config = dict(
    n_layer=21,
    d_model=384,
    n_head=12,
    n_kv_head=6,
    head_dim=32,
    d_mlp=1024,
    vocab_size=8192,
    activation='swiglu',
    norm='rmsnorm',
    norm_place='pre',
    norm_eps=1e-06,
    positions='rope',
    rope_base=10000.0,
    rope_fraction=0.75,
    qk_norm=True,
    attn_scale=0.177,
    bias='none',
    tie_embeddings=False,
    parallel_block=False,
    init='trunc',
    init_std_qkv=0.0291,
    init_std_o=0.0,
    init_std_up=0.0291,
    init_std_down=0.0,
    optimizer='muon_variant',
    lr=0.00183,
    lr_mult_o=1.5,
    beta1=0.95,
    lr_head=0.00387,
    grad_clip=0.5,
    warmup_steps=80,
    schedule='wsd',
    decay_fraction=0.785,
    decay_shape='linear',
    final_lr_fraction=0.0,
    batch_tokens=65536,
    seq_len=256,
    doc_mask=True,
    z_loss=0.0001,
    train_tokens=715000000,
    steps=10911,
    dataset='wikipedia_en',
)
Each number is 500 + 25 x the weight over its row's rms, rounded and kept within 0 to 999. Layers, rows and columns count from 0. Numbers have three digits each. The size before them is the row's rms in percent of the matrix's.

# down: layer 9 MLP down (transposed), 1024x384, rms 0.1, rows 623-657, columns 0-127
# gate: layer 9 MLP gate, 1024x384, rms 0.102, rows 624-658, columns 0-127
# up: layer 9 MLP up, 1024x384, rms 0.108, rows 624-658, columns 0-127
down623 100:523485518503511503513543432517523534466492522456494534516499525477453468528494460480481483485526531567501525515523437497513528508528543503534512472519437455468468529493478521485476514486541486506527491499459496541482516528500488495494500498474454483559469469481486513517544476494538475515467490476455513507510480521490490529527506479542540457478510505495512472517494462466540489516501
gate624 094:474492478474517461491494520531486512469508515562494525492472453428508462494469453477497492526487509508526463475476487532478534537519513486491552498535519477527498537499493500524502527461539466487511507492463505482520528533483470452493517501495526511486531483497486499509463507490516477472477452487481496511527573505521515471537472531494491496505484524491516447495561521489483509484475
up624 097:527499535516469505504485486535509506471508484482454511432536529479491489506474532504523451525544468486520500511527503529504468550548516495492558463529521495494474480496520463471486534485507487496498503503485492505524516509539535527475512461505450500524500510509474538501495458484496515509507500527521491527517531525507497504493503483492482493534500519509523531457530488495490502489502
down624 096:445500511523518474549526482506483501494549492483473497457530483504524545473514548485454474512543532466532527493471495484480488498504516485510486488491530513485478454517539490464495523511498508471457491533527474527504524519470482510511519438485482492509469534528506502489506516440455516476485459503432491506532533451490503478491568465485511514511508530520524529518491458517477499474502
gate625 102:461472497533546489550534475521462520520461473515540508483500509518469501527508525494530492482512526513511443541501505518470488480505484540514480454487519503523521496526475497497501499479515494519459493528510493501470507482489509527494507482524488515515484448481539495469504519508469518519492512499479539524511490506490508463467491502497488534494496466526522491522564516474537507554486
up625 107:508529525508464487504473458489498521504486512472481457464506507534518485510435452542486511508505512452494495527475481516538480507484518564520502505537515510523518496526471506489471487483460476493482478508498531508470532514493493468513501468500503484509524486490528482554487520495525462483490478517493464555496516466483495509512519468454530497488500484513493461534487486536443517450482
down625 102:466475485495520510520535547442519514505496538515522518497518488507475476509502517498463491479554515524508500493521457476514514496565469517487470469467510464527490505570504496471493506476493464499527523562500471517535486505511524490482493501493554490493526492500481489524530493524527560507498455477479502504526501500477527528523540507507474481490502499499504498503497510504494510539475
gate626 094:511476495495505489522473481501494481473506488478499488508481513492495546513540497551513496490472501507521468528472517536508485478532452524493516524486555504502517511457473485476468486475499504508526492489451493461472544575517491428476465504525550494476505489466500476483481493507496528521553538449512492550502576495480501451483490474522551534497524498535514479516536507511526508516532
up626 105:524541531525512487504484492487500508500519498491471558499485482536498536482517503575535507518451496494512472510485565519504550482480455499484482476487540499526504508489491525529472508511532504499487467517495456487443553513536489491490483486479490515498521456452462476499491447459490536530488511495491528518514497489496501524484500436480502505565515453512568480521528487498554494535503
down626 100:508535491489475537472474502517487512463494499520504501501541483500518507532486497477516460523508523471481543473505503504516535477464475480494502529501531438493479534504507476491523461492543522494520444471521458527459476470531538489504521469471559532528480460496459486467461541490498524472508528507536483494535503514511488528523433455534427548501533478513522511557493485504505518528512
gate627 094:518464511534519566513521512499514494506482488488535501435499523473526483472509485516513506509503500530497503514477472501486450529473518527557534511504450491521427522463511460507520525479474504491531485494549495515492496481467522489474470452510480479522516523505549528503533489508517495494493476510508494521504473492539513518454514517465518561507527471483530529505489494500513504525483
up627 097:481498537500499463514507494511466531520464553513529517473538491481452484535499498487512481509516492517501497482500488555525479492511510518523506467498507499465526479507488479517549473492499499516520523483456513481535505480511532499515519436510497489505521482488475497521535513511484484488454517535456516431481487522494485512514530455479505558460501473513498523506486505509486516479516
down627 102:519507488548497456497509495523474485554456431500543555468506514487511468569499527497491463502442492480474474483527491534498514502507514483462516515512504522458504480490489490531489513495496443530479481501469494473475486500510464552519526477527520509494512513526457501502452504505475488500495531473464448530543500501553506472526497461534503477481513527505485522472462518499514487481514
gate628 099:461554501542548460504474549547512478538467500450503517471513494519478468511481489516489481515487500489525506507466498484521491489502487466486532469512505534546521502508489484514514487518540528520488483467506497494524496526510509529470444499511523496472474491505502539438479563495501489522511509529489467502490527520488474492509534482521532461478486536533496528494482495494458524480464
up628 098:466527505478509520534497528430481472545478497467519505502509457549491431518496518487477500490470459505515472474498515488546478512507451504484500498520502529505496461470479456520519516502540480495501496468516487518506499481510464496490502536485514476488519473500526468517534494536573481490464498471489481483527521459504521511474472506513492504494488479505484460508490473528454457513472
down628 099:515469500521472528474534476495460487511499505470510470543483502437493505532530455517554468489510510510471502518509514511492535522485521495472485495477520522499534484481505504465482531490512530494519518472506522520490493524502519486504491450522451481530495493517536469486478510512470534558475508509492489491516468495508512508469486470505486513470472497510464478532546495514527487523545
gate629 099:456526474533478499438483491488531517507511505525529534483510529491509490473562482505520532537524473508520530493479502530487472519500525472494532533502489519522486486543529523525534504480551492461531496491509531515512513481497489460497506471444517441465473503525476500510484506468488533509505460474475545488507459496443473536503542493483517503457486503484516471483506504494475510540505
up629 098:499498488486505483539523483483519457478484522504477471476530556500524486531512506469520497476527483529508492520502484509460472539479474495490478507487444579512498496498478537467499505513495522496468488520442482484471454442522556521480520490513477552496546507513467448487454516529514531499496520526494557510525511528483497506516504461441486491509498549481498537542451502490528493498502
down629 100:499514513488506492492472473516526468507475449472468526497471479500565486491485487538492519483506526479507515487537565535517457486520491496532502488503507483503542490508496482505475517485470488496453533497529503528479487536483490487501518531507512512479483438468495520496487495507530512550497481477472538473512531523511466464506508485478526493500569473473520508473489503503484506467492
gate630 101:531463473545529502463473487501497533476510510508474521487493501499483488544504480519536493504502491517506529539510507473501498519525539509523477505476518585497585512489501475536496538494510511510511550484518533533488541512475508503421464503523528462471509512512501490541494479469483533485456509478499513516525523481489518475516440508518485530508500489497451501490476515547492491523492
up630 099:495538509488493498550549499486486482554520510551482459501528557467501529491496514503511486480525475495487508528478506523467511492479466525489441499516531480498511522514525485499499479489500494443514474518563499488528471480492489490543518509504515520483527505534529482471501510470506487525544475440519509495539520494486504531481497519496524505503533500526501530473494478511512513501521
down630 101:486511519493477512503479508492504485517527479521499500467503468518516485506503556487485504440488523514463510499523518493511496492530546490491513552495486515498543535561521512504496517495483473503499505460497535481451451549447485511457513484483490491499499552562541487511504475495487528553478438517488509505526549534492496518492490473472510480490488517468497457532545479501492536553504
gate631 102:488483517556521465491456468540472522482530469505527520517495498506487508497454457500510519431524530439532471496508498471488484540498524490539505482487505539521484458542540469523517558497518484497465475484499515484458501521512498500493467541485490466521511494478471462502497516461514499453453490533509495522503494521523485522524444518522512490502529437468502523525575468505519498508486
up631 102:498538474491518511503528498521473490530537483466455485487533473524449504498500506464477505474491503509513489490515494517462495551487502516469501478505503486502469483500470508523499512497489404532536440519475496519492455489507466546508490504497486503499479513502503490473503510512464495535502555490500530474503497504476500542498500485495508475508506510472488495513532514500473465510470
down631 102:509493535488508541510492452518485496483507545456478444488463529465494537489495512492460477471469502453497545477520512493478541487509494531518492491481499505505536516462486509484512490505480497548498536467490495479531468470500510546501532481523529511489507482463511492513437490485476460522498468564508528549498466526505494492488469508499517553501512498489495531499518513491518497530484
gate632 099:535479439513529474535519519486515514518478455549503499510529497545486481503501510539487507483509476517521460482524494496526517534526497461515481504489497462460536510518486534488499471472559455506512493524464482499474517492478503522573454490513502497497470476483476500443483496497541495487494490507486468512472540513512510484519485533495514525527493531454483477505540440478517508488488
up632 092:532527502536535526514507489506474492519521493505487523527545517512503464537481496519469467509525514534551490472478536532518460549467466490449499527489486502472488517479488517511506478490505519507538510529487462485454531531512469530503429495492552522522482467501497508471487485475499517450485486473509478486497519501489524490525501498522487508487508494515465498524521466513478536485527
down632 094:491489507473482503517495497520479510506539542502473457474483498493510521523530521500528506506498537491472518522507484519519531489494493542497529488543496488539503527501513430503476524512468505535518531472494503508506472446506510467469528533511493481521516522525517520499528503501502504507524496496500510524526477458504503530481510500467524489505517501464497447481473527495486498481484
gate633 098:501505491463453426465449536505541495544502502459504484499507527515492501482505513499469522484495527497530470493484507519506497533491533494503475522512513478505507498496503494536493510504484552498515498481471509488516522498502498482537511496491495525491497578471508524466521521519481458524527518458525505492541467513554486490496475515476522497548462488496493527518538505557483513491466
up633 092:482476525472472479531529512485500524491473504464475564499509543499529450479462501528503482512488464511495522481503528525480513523498524498476477492491470492471487502493553467475535523518480481466535538529532494506546537508490481437532492428512537536498496466528538526493515464545483517502491501506480459530486500521522476455510536501503468496495515484520495495421477451486535549480534
down633 095:517493457513483489508464496526492466516482483492488456499477497486484544516504508467511474511504524517470495482516506513522509493473484509536490503504465489528505500523455536504497495499479520485495456449438478502483475485506505527491500547535479508464486515468505521517544485533515417510494516501515510514522485501482535512494472491456533465501486471491485498541522543507513449484504
gate634 100:520499469504545492487491511557496522535464492494470494526492494514523525535492541513488436482482446503469507523492452490530530545539550498519495525475539505506535518507470515557494476500492521462444482502496488518474482506496508517509500503497461481455505497528516516515518502493534521501513478530513499531472556504514470519555499516520486533451493460516529541536475491480500468495505
up634 100:517520476447478508452561532485538529512490519470491523504464506524487498480522511489479506528494561463480511562494484499527530473506497492478485557494560477508491468495491506547460537494491506515491508487523511495481508476456511487527487502480542521467476539467538456507471532516498513467474490492536472533463530538461471509477469585500442504476491470481516464506458499523510512499489
down634 097:482504508472512511475508501472516514484526456521492492471527525496502516515515539477480510521500531503503478538497457525505498530508530498524506534478552511503518506495532518462480477518509493520472477480524479487510498499481460532541502512463528466472493462466502477501491502493495484540514479508512461506546541481484524518486508496531487510497554487552506477436514481510509468504547
gate635 100:487457540514490498499502496493471526459525535502493513506520525538515505504496448512471448499511503499506532542527485506539499459558493515504504520509439517509483454475502515495486486489475513489500510502502495519526516495498476503546496542556543507502510498492503485487506553485510516483470470502517463528477479504488556442517484491504533526491461495485488496510507499482493534534479
up635 096:506465542523510486459534516497502452479488513499477455540530497475499485455473482484526489494535501544491567524524559503520521504485521462512478492471457510474490514513470438514471463534487484465471501524489496501515483500526481497514508477526541505516502470482520499436478502492534426465519492491488484517485487519514532484507505482501498503526492483478506528538501509466547483470494
down635 099:514530493444464492478557441521498524482490492518468497512494471533498523516484524509480507478491528515479457470499489496484506464471513470533506485489514490481535509554488518473513472515532464497540539485514516515532509503505520517477477486476512525504493486505469519527467474543516486478500505488519503481478533503495499483520478495501495492547503495516487505489529512521495522497488
gate636 097:483487512469518461544508527534491483499527495458520454502498508496529495477478507501489518539509516503498473536461533452480434501554529535460512540498519487502486520491506523553480483486498507542500539466496555505492476536501513416495537513489540486483472544500513519477515548499526494491542504522500463490487535494506470499459517524535455498481507504527518451463500510478539540485484
up636 097:522502527531493513500474489496471504523531528522495530501489507511540559538504513485487497499509532475511506500541526490492467524485525551485534530496500482518531521518490498460464522525493511526497529430516492517519468530485515493531492497492502507534498509467481478479509498540530536523495476516490525497482486528493496491517487491515519447530503451489485499482535489499499511493480
down636 097:521521467483480516529499474474526486462541514517534554441461467497528522479520506526507477521494498472563504486536527532491477491467510437471509488543476453499482485462468482504489466525440520482474501512498473503453489508497510503531520481456488497491534479478520568524488493542488537492484535494471543470502507466498498519531450515502507499498522479456532556497481533521506498505501
gate637 101:460547478490528537541481484469517516535549533527514499473474529522493523488436499533455521458538492506516457502494511499515496522499495442465500501508527516508496484513516516471498471521518499522454537478497491490503600502488491498473478507510509519519495465494488503473499504487480493540481509510519525509500480489541507528518517509502542500497509488539488520480456503494460506516523
up637 098:488486515505485502522512499517479529464483486467547509537482533526486526532530497490528490524560509422511497474528524485537511477474500507544514472501476519531512520496505505469497492469512495501512515534523483481479484542427503481529522482478514522498520515484491520491521502464516463502497455537514496558542530533480505495509524527507477480507505469489503474511489536484537439519520
down637 097:520547544476481513470462532469540527545539479504489493510493506486473541474461487484478508483476499522523520492522516470491456545500513490489489509507501488479513498503466491470491472529493489484501494493535547525510487497494499465506492536494522508513503479477524483493526478548513528536485510457489530456502537482515488540512508515496523522503537537514501481504437504500455533502504
gate638 099:492481522497491473531499491507471489549491507525492511516515495493460495497466492483498532513525480496488454506515505495541522532511471527518535497520534537576491512489505531484434481520467464451493511527496481503499481523502502511493546452498510480477513535522545485472488516467490534538515454545526499505512489501481492524483504470474518437512474505494515476529490433459542498487496
up638 096:465494505555485510519513542464472498458459522497519511523487471482543555489516464477512532511463562525474494500511505511510499539496514476480508487496459474507489527498531489547467523482527520477518516470519486506487502476519509499463498462522523512482483501523521516473451462512511505504508507442447501534484509528530526479535520507506531487518507492494513497543509508479497477510488
down638 095:524473481538508506476498501464510495479506527542512524510490492522525503522500470508501547467498506505497535517489487506481531493527485511487542509471430519537492509477501480495538501511556529460471515477471503499504510521475548516543468540474488491490466523504524517480529506500516508478496509520531492522446497484508520512469535475537491514493493504524469477541463527532506504503498
gate639 108:501505512507500531494496473496486547467543481504532508478540514465512453473475473517529503508564521497520520551532477500514519507511534520466466524546486526509516509497505506487432496549512459482510438521484531501514457518503499496497479523533497502480481545490510568507497472550529512490513523506490531567476535523482457474502505530512459502525467511487528516529479484533518507549511
up639 101:491502521527479489474497454453509496470462519476490491495506481479538479485523489514479485538504466483518521492518510480490487539476484548517473499514490479529515454513517485496465493438489497502497499485501488464515503491509485482475492494498478494490499455487497461480443506509457483501468506507489502492482543483488511511448497484445486526561521486516511434520557514492466513445521
down639 103:551527513494478499490516458473477491481452474523493479484496450489517480551517530469505502467448517529487502537450500527513498493475509481522521508501537451461532509477487473485543472524489517465523494478548542516465501495491483533552524526488526525535512506535546522524503484505512502501577502480490472495479500488490532438488507479481491529509493524514468488495563507477480474513483
gate640 098:508518487501482550515461486480509549460525509506498521513494499512465458504516512480485484494472462509518435478505504507526480486499507554494520480509485530476469529495520534507528510478502496511505561506490480493529508516528539515458477498555515488481510500521486481503517483541504517497475574483485458554527478521529439449511524502544528511512526527492529477469477496465544511496489
up640 100:476460506485495444480485499487514480527533493559453492529516508501473505491490483512493513482504511465489531482507461514459459501521503519536487460478466511494499507510492534475489458471495490521482515462495497512491491512500536487513486496490470536511461500509464504482496493486509491509513469496469461531510480485512521546548474473515486503503427510490477525497486507476489500494514
down640 101:518510502507467497511484465504512478524481489514473505520495554513515520506472507432478515505483475463517491470544470468530466494548487517565471500501481463518510508505497497500490521497469492503489480508474547511495516513503508490528501505521494507476539474526486487525541534510511481480526480494502473483509476490502461519504523512497507444487473494487531474510465502522495493482531
gate641 100:510503479475494535496484487447506473540495507509503514495519468510490527493526512500527466497510529486493524510490520458459460552486511478519488524502421511462497530474533523480475507512522499526526462530522477493487499526500481526541505491545489469517503549567510495514507498528514530542485524507482457544489533473483514518486482501540484499486480480501494500491525500482482507525543
up641 097:487526485475500472493482502503494528505518514528511466519490481539493476492536470480489515509524480495506507516479491487482502468483488500494513495540472502538479522525538500515500512529501526519504535492504520506533515515507498515500497505484481486512486500485540508483516485548520519476502491486528493519528497516464477541498454522526488537500460478523482535516475475455479498534507
down641 102:498509489510517411518541485487486501502499521478468509469547541487511482526538542485491500523472535471504504509520540504534527505483486501467521533512505505486530552503506466469458514496524498502480490501526451481497507538532470522514492496424512477504512454524462520539520540493493507530506502521476488535513555500473478483478523554496466494500493514490545503517482501493500490518494
gate642 098:488471474545483494522555520473512486512520483507493505501532507464509520523485495512511505466471480517474527536532506523501478480494495539474472486464466512513513459554509514527451511517543514498474482509484469474476503525491502451480521504515515506511519495536504500517474504534482506487510511448503478503539497487520575508538469455484532503544463470538508541508564513452487497513513
up642 096:450467519531518508507478476494542496474521497496528513483507459502485492553504506543495492468478516498469499502521489500497489506507485503486472442513477491535460467500518467501480502522526463515430548485511537467503512488542454503521470490466525508429483481506527505487501484539517527513504508418516501523515495469483459474480488507511487508509530477489502480521492477524543502531443
down642 099:505511518447524521471493480553512514485507453468492531559478478521500500519484486496546511512503469473528508509516530515503523456517484505522516516463473488475481451501490505495486443508506496525549493466528498465485486513547520504456528524486505479522472535493501484471517483539507526488511481525506497519486517524451481485517525483536514518460516497500519533491477509510500542447497
gate643 100:530511487526511523476523500512488506525511448540451516472490490571475520544478491494495503530515472492534460532529470493525491497484517453489485470487485527519505532518477460463480476485488491461517526481490517498480505486456488493492463488511536470488512506501504517479508534523494500500490526513504483528511494501469502492489518528505508501474521489453505468493498514456471553522528
up643 103:520489474452499498533497500487490496503465485495530514494477497511459566494544507474525546525523499467467464481515506494515534502477488519526450504505529477450542514514474469537533534479541521478545489494478486498485394569491466485518533524463507492484510502475502503487492547547492482537480481527480457523493535484485480458506507509500480504525470539444525494491435513489529487491538
down643 103:446453471500531485493520540488538542525506524473493479572507478520531484519459518507466493521520477483521499483493514500462494499484518500519492514508500446524495515505484473467511524502494522518541547508468499520481492525475504510469492515466499514511467532462486476557518497472515481501494496443490507510503493491464520501473439505484453519530518475513481543465460483509501552518508
gate644 099:537535440495528517443468518510492490487566500512494490522491507493523496524462482502512515458466477525443545530528496496476507531517494505539485542509520488536515498503512491478497468505527465492473505525460561511468523478520531493496476513479528482512518487474456501477516489504465488518503486521496512502482513514486489508471513483510501489502462468497493517497479511529473504449454
up644 093:547514462484482561484512503533518505472534466513469504459488502487509512506489470498484552507441534490488476447509489505471478449489538487459485556517512490505479543499511472464478513459512490499530517482491550472540485530498488514530476503503551502494541517487498506521516511521465509536483475467499494517497433511516489492524492484484439504528517448446462510522533491551507490485469
down644 096:505510496514511575498490513491538515460524511545463490475482476499528509527496494510525522513496468496516509499506531466525496497504490500548468537524520531524507539538505502486475456498483514520493514523511471540494500487544503533519474508469502506501502477518493511485503491506475519511508473511514495499440506519437476517500515526503510518530491502526489486509509485496487511482478
gate645 103:468508584489525463492479486476503543502517518509514509483493501489500560522494510483542505490497489493548504473481521524484483463506502528513535500495477491553519506474473508509498491501544485530500470497526489536493515514554482523531509494463533456458540482494520523512491463493483493486507477485548523501485454508516511526466534503500511500532489466527503473483500534495517495487473
up645 103:494470477505493524532492513496473510470509536483562446487485473505544487520488533557521549495478459500551458457514545480473479494513505524479492535513479551495512503513501511473496533515514533521555498500499493477479549497527509478514547548492497529510480471514475536503512458489512490500512513503485518485502478522474504506504582496483530459495497500505498519456527501516500492553527
down645 104:551457500536463530473517488503505520505548519497519492532526484532488497548473526542500525498449515501488551525501497522484472482470512426531469533488463531529485505479530506550517505502491469517521489507499494482490511448457512545509532464470480520479509494472431502481472455507539484515474535523443484479475502482499492501522491498503484549507520486487497463484537494475528532502472
gate646 095:504576477489463501486491489446488513512508497543558513489499469458485498534486523547517546516492503499570506542461448535511480506488501507499495547481501529469548477554535496521504515509503519473483476460542506511536501470508469493543482514494512468517471498486483518466527485534469482475517482466491497490515492508464455493534522513523543519493535527518536522498490557500533493501468
up646 121:505553506519468485479497484466460560480496478543476480477481516459485476496469513518507526525475525476512506515446484489523509486458498484516524530487514485460517531502557520489499476499500478468515495483522477523534519503496489498502472498486461517493477516498491496474530480489494481503455484476482486497504464513477451520484526508541517510482488500517515521459480528507503493484512
down646 099:479506506536482469521498466505492509503527503516493470493484521500507498516517461480496489503457475525502508510497521452486476483490490522502517521517492510490488507479510463478522474508494501516516537510501495495498515524457531470493519497510512528461534508518499493504490488468486478529510489517532498511506479532482478514501496531494473525524475531491535485491493473505511476479511
gate647 100:514517501466506486482495478490464490444498486474491497518506501499490522481508500440485535488525501518475522487496535507498483527497495496479519496525493540474509527495517475540535458456518495510491465554490528520475535546460485494457467564500505501494539474517490526543542490507514502494500500472449451520535486507490513451493542483482523457517507534496510507497490478500502551474474
up647 098:509547479431534539495483476513534505509498515471479486494480525519444468489500516525498510512514537472491479507474510530482524503508469511469464529501501443519542538493462501490508504537467536441509521456514476506474522525514447521476494519493486522478480494538512536475528494524512494531472489497526531542522522523548506500530523464457476504501482503488496502481505485518472452501493
down647 099:505511491462457515481489476512498526501454457502542529520495490494477456481495516475463531469493488509536505506531508412527509500465465524496556520512512504508499530507498511531520528547501499502473519521486513474500527562516491484466474510529536578484494498493464492506511494526518463518468429465456482531524497461495459498499484515529475494537517477490452515499477535461478497528541
gate648 103:506501512480511486507498505497460495479501498560490505503494470507514511462472527533502542500505449515507497512534500475515508491468481461507464541508515473484491473468499503509485538512500489517507472516500497505515509445490526493501465544489513476508490531492488530535511526550526459531490488511508471512505501512527539537530528458533487504545491532502499483511468439450518513479479
up648 100:505524499527534510515548557493475527478484498462518516479506503528530475492491494509469477483554501533492535489511463514518495489501453539526534556487497489481499537510474461514506528492501469513523494544577517460546504522529466498526529490467521496531496525468477526546490501563507437527486501540509506489486502503494503536479508446440509478498527492494499505489496542477507499493514
down648 101:525477480520514487457478529509514471542520496510498521464492471488498504548489487474460472512557507491465510510500487494492521515516528433525516428471480535519496482517535545487475546550556518534530531477457485539516499511497496501514523424543491538494509485487521536456502494452527505498515502472533506481530519493449439477487475551492504485473499516527519517479514508513528519497531
gate649 103:462515510500513492475488514491508469500541467504477466472484535530440541509544508486469492498447493491503464492516485519465504484495575470515481506492498491481490505506506524505445508481523521504517491513492503489507492504509471509536560538522513482483516506499496480506495518506536533455544506511509514542506494520509485476497503515535526520477492506525517436498548529527554529441510
up649 100:466499475498479513502479521509520474495461541500523525474446575529502535542524561499461498484491478519506506470484517463455500494482473508519553513524497508528533494506506505514494503532477458527509513500462485492486530475517465521509531500452427524481466473537559507494519516537496490508499456487458493476453534523495476503502515540509506493520496511502460502545502482497552502536488
down649 101:521489478538524505475514527524509503549519504472465509488549492538458542483496471512519507504539497504531501438524481547491477483493512462481512517521485481490497498523498535558530504537504507525522514491508530557479495549523512483473463498520522480528484525504479499503480494518496505506496489523474493509527509481522539488481532472492511518495473537522496549494516480470471498482478
gate650 101:457538521505511509528491470489491529496508518528486487498494521471516519494488474535493482470484533453486485539531490541504507497519477534517477504523489520529513503522533496514492503507542477478469540479516527521507469508487483491507534490490529523502502485498522458512497448477505477474463487526495519487480487496487459486488518504482517516520487503513477520530516493563532509518548
up650 101:503486497523477457507515510504491504481538500539453500522469503508521488505511456501504470491558520471536461518485506470546513489502542494471480526489500490447484505508505487514457511485486525528506476516460492495498475529496433515497520472513481479468525468526519499506517531506486540514471453510499478490491479504542484492490545455473481515475471471478491467520537540511502475558472
down650 100:489485538517513482484482516512479515509512488486461475511485465490481492510476508517506497499490546487520479478524512509487485510498475492474493483448475522539506468547513522473525502501512463494513491486515483532495460538452500533519515494495467522522518490462522510483510496529450539469486488479513514484515513497480464542508444522507484493516503483523563488477484486439485505502484
gate651 101:515540491493543468495503518511489537480511483529495529504486436499468559501506484495503528434450514485494504510515473498471481485503504479472523496497451511488513488444523485506499456523503488496479513516524500536485443483445500500479503505459486485486539487547540506500506462507496480519529567498456491463536465541514509521519514456535483498511478564493495519510515480531512492487506
up651 100:493504473468501517490483494536483523512511505518512520513512487491497464500519447443524501453491505502490487478499505511508491470476477507492445512493470513503503470462483501498452526515524501512524482488467465529480466457522517494514535512533466450500533499491475511509486481514481465488472481495566468489542485457426488528508540470508504508477530506524542518509502478478511461470506
down651 102:481488543534540509470460491477541493496463549470474538468503489462550485464493488506505505498440484443519511503519486497488501467486506502542528492475466452470501465522488542524515501501501496475505467501483456468519478532480524513523479498502526505472477478438491491502491476520488490533521475503499516504488493516545489489559453484520490482497511513466489498515458496532553487498473
gate652 098:479509499456505475507514484510511494496497465496531500533498492498527486505477458530507551455478537513546530488467550528496471517488537525508474514495504516496521500500502517504498530522480486496523538529468520477530487502506479491547444513463533511483566523484496492512491540478499513493518461496497498507520510471555525550510477495493506511483470505511508496452467490470501525453567
up652 096:480444554505495534494476512536553498525534491534514526535515497496501491509547464514478500519500532515527472508487515471480525467470529498514534479498488467506489537452501495470501519508542490531514455485499504488511468526505496485479491420498518509485532524554459462495486485484490500496517556493495562507503518443499559530493468503493472523525483493534504485518497476484541457489472
down652 100:530467540509497528476534464474524507497538517502498503458478517522536527501525468473528467482525503474518490498501485531530529567525487485542490494492498490515482498485520491467509517518489470511480498495503499490467482507523489534526549476521506511533477502496484429485488522461498513506437533479513494517477506496491536484507511502443484483472515543518489517501536516519452490505476
gate653 104:563497496530529490452459482474494482526499504519498531523468497525489488492477536470500508556487535469528513508476485482496498467489518446492488502529504471499503519458513483474475499464463497535492532511478490470493489516481476479469457517550516498520509490512515533505430518482457508469486502484480464505490509516502534566481510491525488490520460472468395574457495552482520548496455
up653 103:520478495486463488501469506484526539515523503554446525474538456490482476476498515499508493494473529534494498538516514501532494541512494520530497497533472492480498544546489500501539459510486495485508488496512496527524464482502489481492485494491472507550509493474481495446562482495513491558464483505526541534527540452485518473506485540496501468528491497438497488471475531477477486555469
down653 102:480497506532568525491518503507497505465509535471535466491476540515499522498469487538472516475484481498504520543512510453534506495511494492507512497500501511499523468497531514498489509506487483467483522506528477513502495522503512550489523506480525485498501545492519475534477514508522496472527493485534500473487478504485495535496549501511484545501511542548489478519430507522505530533562
gate654 106:514508481507516461490462490468466536452479519463543562485543462466502497508551487481486512472458495494492457467504523504525535474503489519501482479508552515498475441479487536497507500464481510451506525507459483446484481508516564493514505463487480469494503523519489500496522537512551482499466483473509488508472511468507512507477516485491514538507516486505492473534517491507516522521499
up654 105:511506484519532511514496547495526533511482480483465545496483497495500482483470471546505498521468503502499508493509461485520522518485523560535475468545478512470528476481513489520579517455515514430507501520491493509516497541528559501490496497501512495475461539486470541497504482489527505481478490474532488532516519544522488479499500476503526479492517504518465506515565557520488499469446
down654 106:479549522545484454481524518520501528514539513504465523535514493534500514510479525463558537521481489503480522506513504505523508486519458431494482515523511470488496542504489496529518534491464508482498484496481494504472500529532493520486476470499499528506483456499491472483538492510481496480447514460508521482504525489511488565522505494521540516481532519477494511509486537448508484527527
gate655 097:508525464534486507463461532473463490485501463500487484539513510478469516480511535506495531542509479483470507459481490482481478517448509522505496489511462522535444475482522489468489499528515478511462505512572486480514500473529537492522479522527495453483523456478522530490537525523559459435484479478465521533502472496517460531491519458524496500506459496506498516498479509534519510502487
up655 095:500498446487487508508470509514485495499507520520462475527460513515487488517484531519497515536526459506539548495451487494474501485481438486472490532488508474496494489455506489551486499525485506511472510499495512488447491509509465534512441530451455444495487507512483488511507527499481465505500499558444500492480492486485472465529518480505489495472504485454513517510467478498464475476477
down655 097:501500544494483495510511484540526526510532497494521542481534504500499529523502482513528468478486527501518497487514466507527457478535500505532529483490517472499504497473502483460520449503502543511460547489489497476517511519478532475507560473537486470504472506499471522523509490488489520498528477503495522473483481525478526473482531541477506530509494483513506519512491501509496552530491
gate656 096:509465478510485494506470539526530498537519511521490474504504516503541502498494493513507486503478516495520494478466474528492547501510532501508527468466524503501501496521466488491500538525486491461489503508479462499526502486466483408485516512432485514527490492522468512508487486515529452489491495470494503501444490551511454492508477491524515583461506518498503496532490474529511466511504
up656 100:488469495500497501465533525497463520526503504501449474471526501502545499524533471526482433497483474499479513514495493435532500529504518479464462504506476502448504482469475501514468453516462499496485514509492471497499470493477497469452506454530490512478497519500538467498450515451509518525497468515499513514524533472546489512525455532518505561442503504473441466513503487507497523529490
down656 097:494501472478485502497527490522461540517471507514530509525502518467489530529522506505503505501496489533519506519530514451536552528486485507502517501519497513509495419488467525484473471535504494525502547499527511460485483533528521491488480467524514482481524519502480493510480463476499530496506513523514479476524519498471496485498491505524482519469479487489457506474522486508455474525505
gate657 100:524523520489460541519498544482487522514510501507494467523503492531503509472501486540489470534508521501478545555502515526538512468505501513512481484446462503494474509523490497525448481514500507495495498524495537476467543499503540505495478510500478487536524504437514509521487507517499524492510558478508493517511497492517500473490451534543507519496526458495502530515482494512520490507471
up657 096:523511504541519485510481504483459477520531511494491492453473523464537496510484487501492439495506468525490548505450526522513445467494505487512501483506506471491534439512473494478504485472510510509527494480558530508540495493512518499454493500511508505475496515532478535489524465484520518441481508502467491471531495474490501501506514514484560506464519485519512507459509484522516448517505
down657 097:478489518462496501491488527495515540531473504493466532493458550466528491488520512546540501502469515539512481537508527485489521547499548478516471536480551483519479518467515519545507519504489470554541503505517486490555523493466504516475492515516457473499499500494469483479506499521525500530505509500486528518483507480530508522538509470474510468466483487527508487449504475464529469484551
gate658 093:535487512443485523491522519509541484514524516506534481487466516481464467488536491507494499527504493461478473516504490457482477478524536488495529457490490499512480477534516523495517471493479494520493438520457482473526510533492543497500518482527458478480505523485513497496501482550490513539480489536521494509477472498485519554468482539544520489545495509458484516515493489506489524494499
up658 100:519499524464448564481534522513513478542494482520526518491473521527446470453554504511496530504477534483503512480543478467511488493497570496507514482529497523492490558514504485505498497491497518535504516521449463453506542511475525506489540452552496496484482513504508569531466501532495534557502500509502499494527483480521488534507501491525537495516514536491481544491456460535512521538527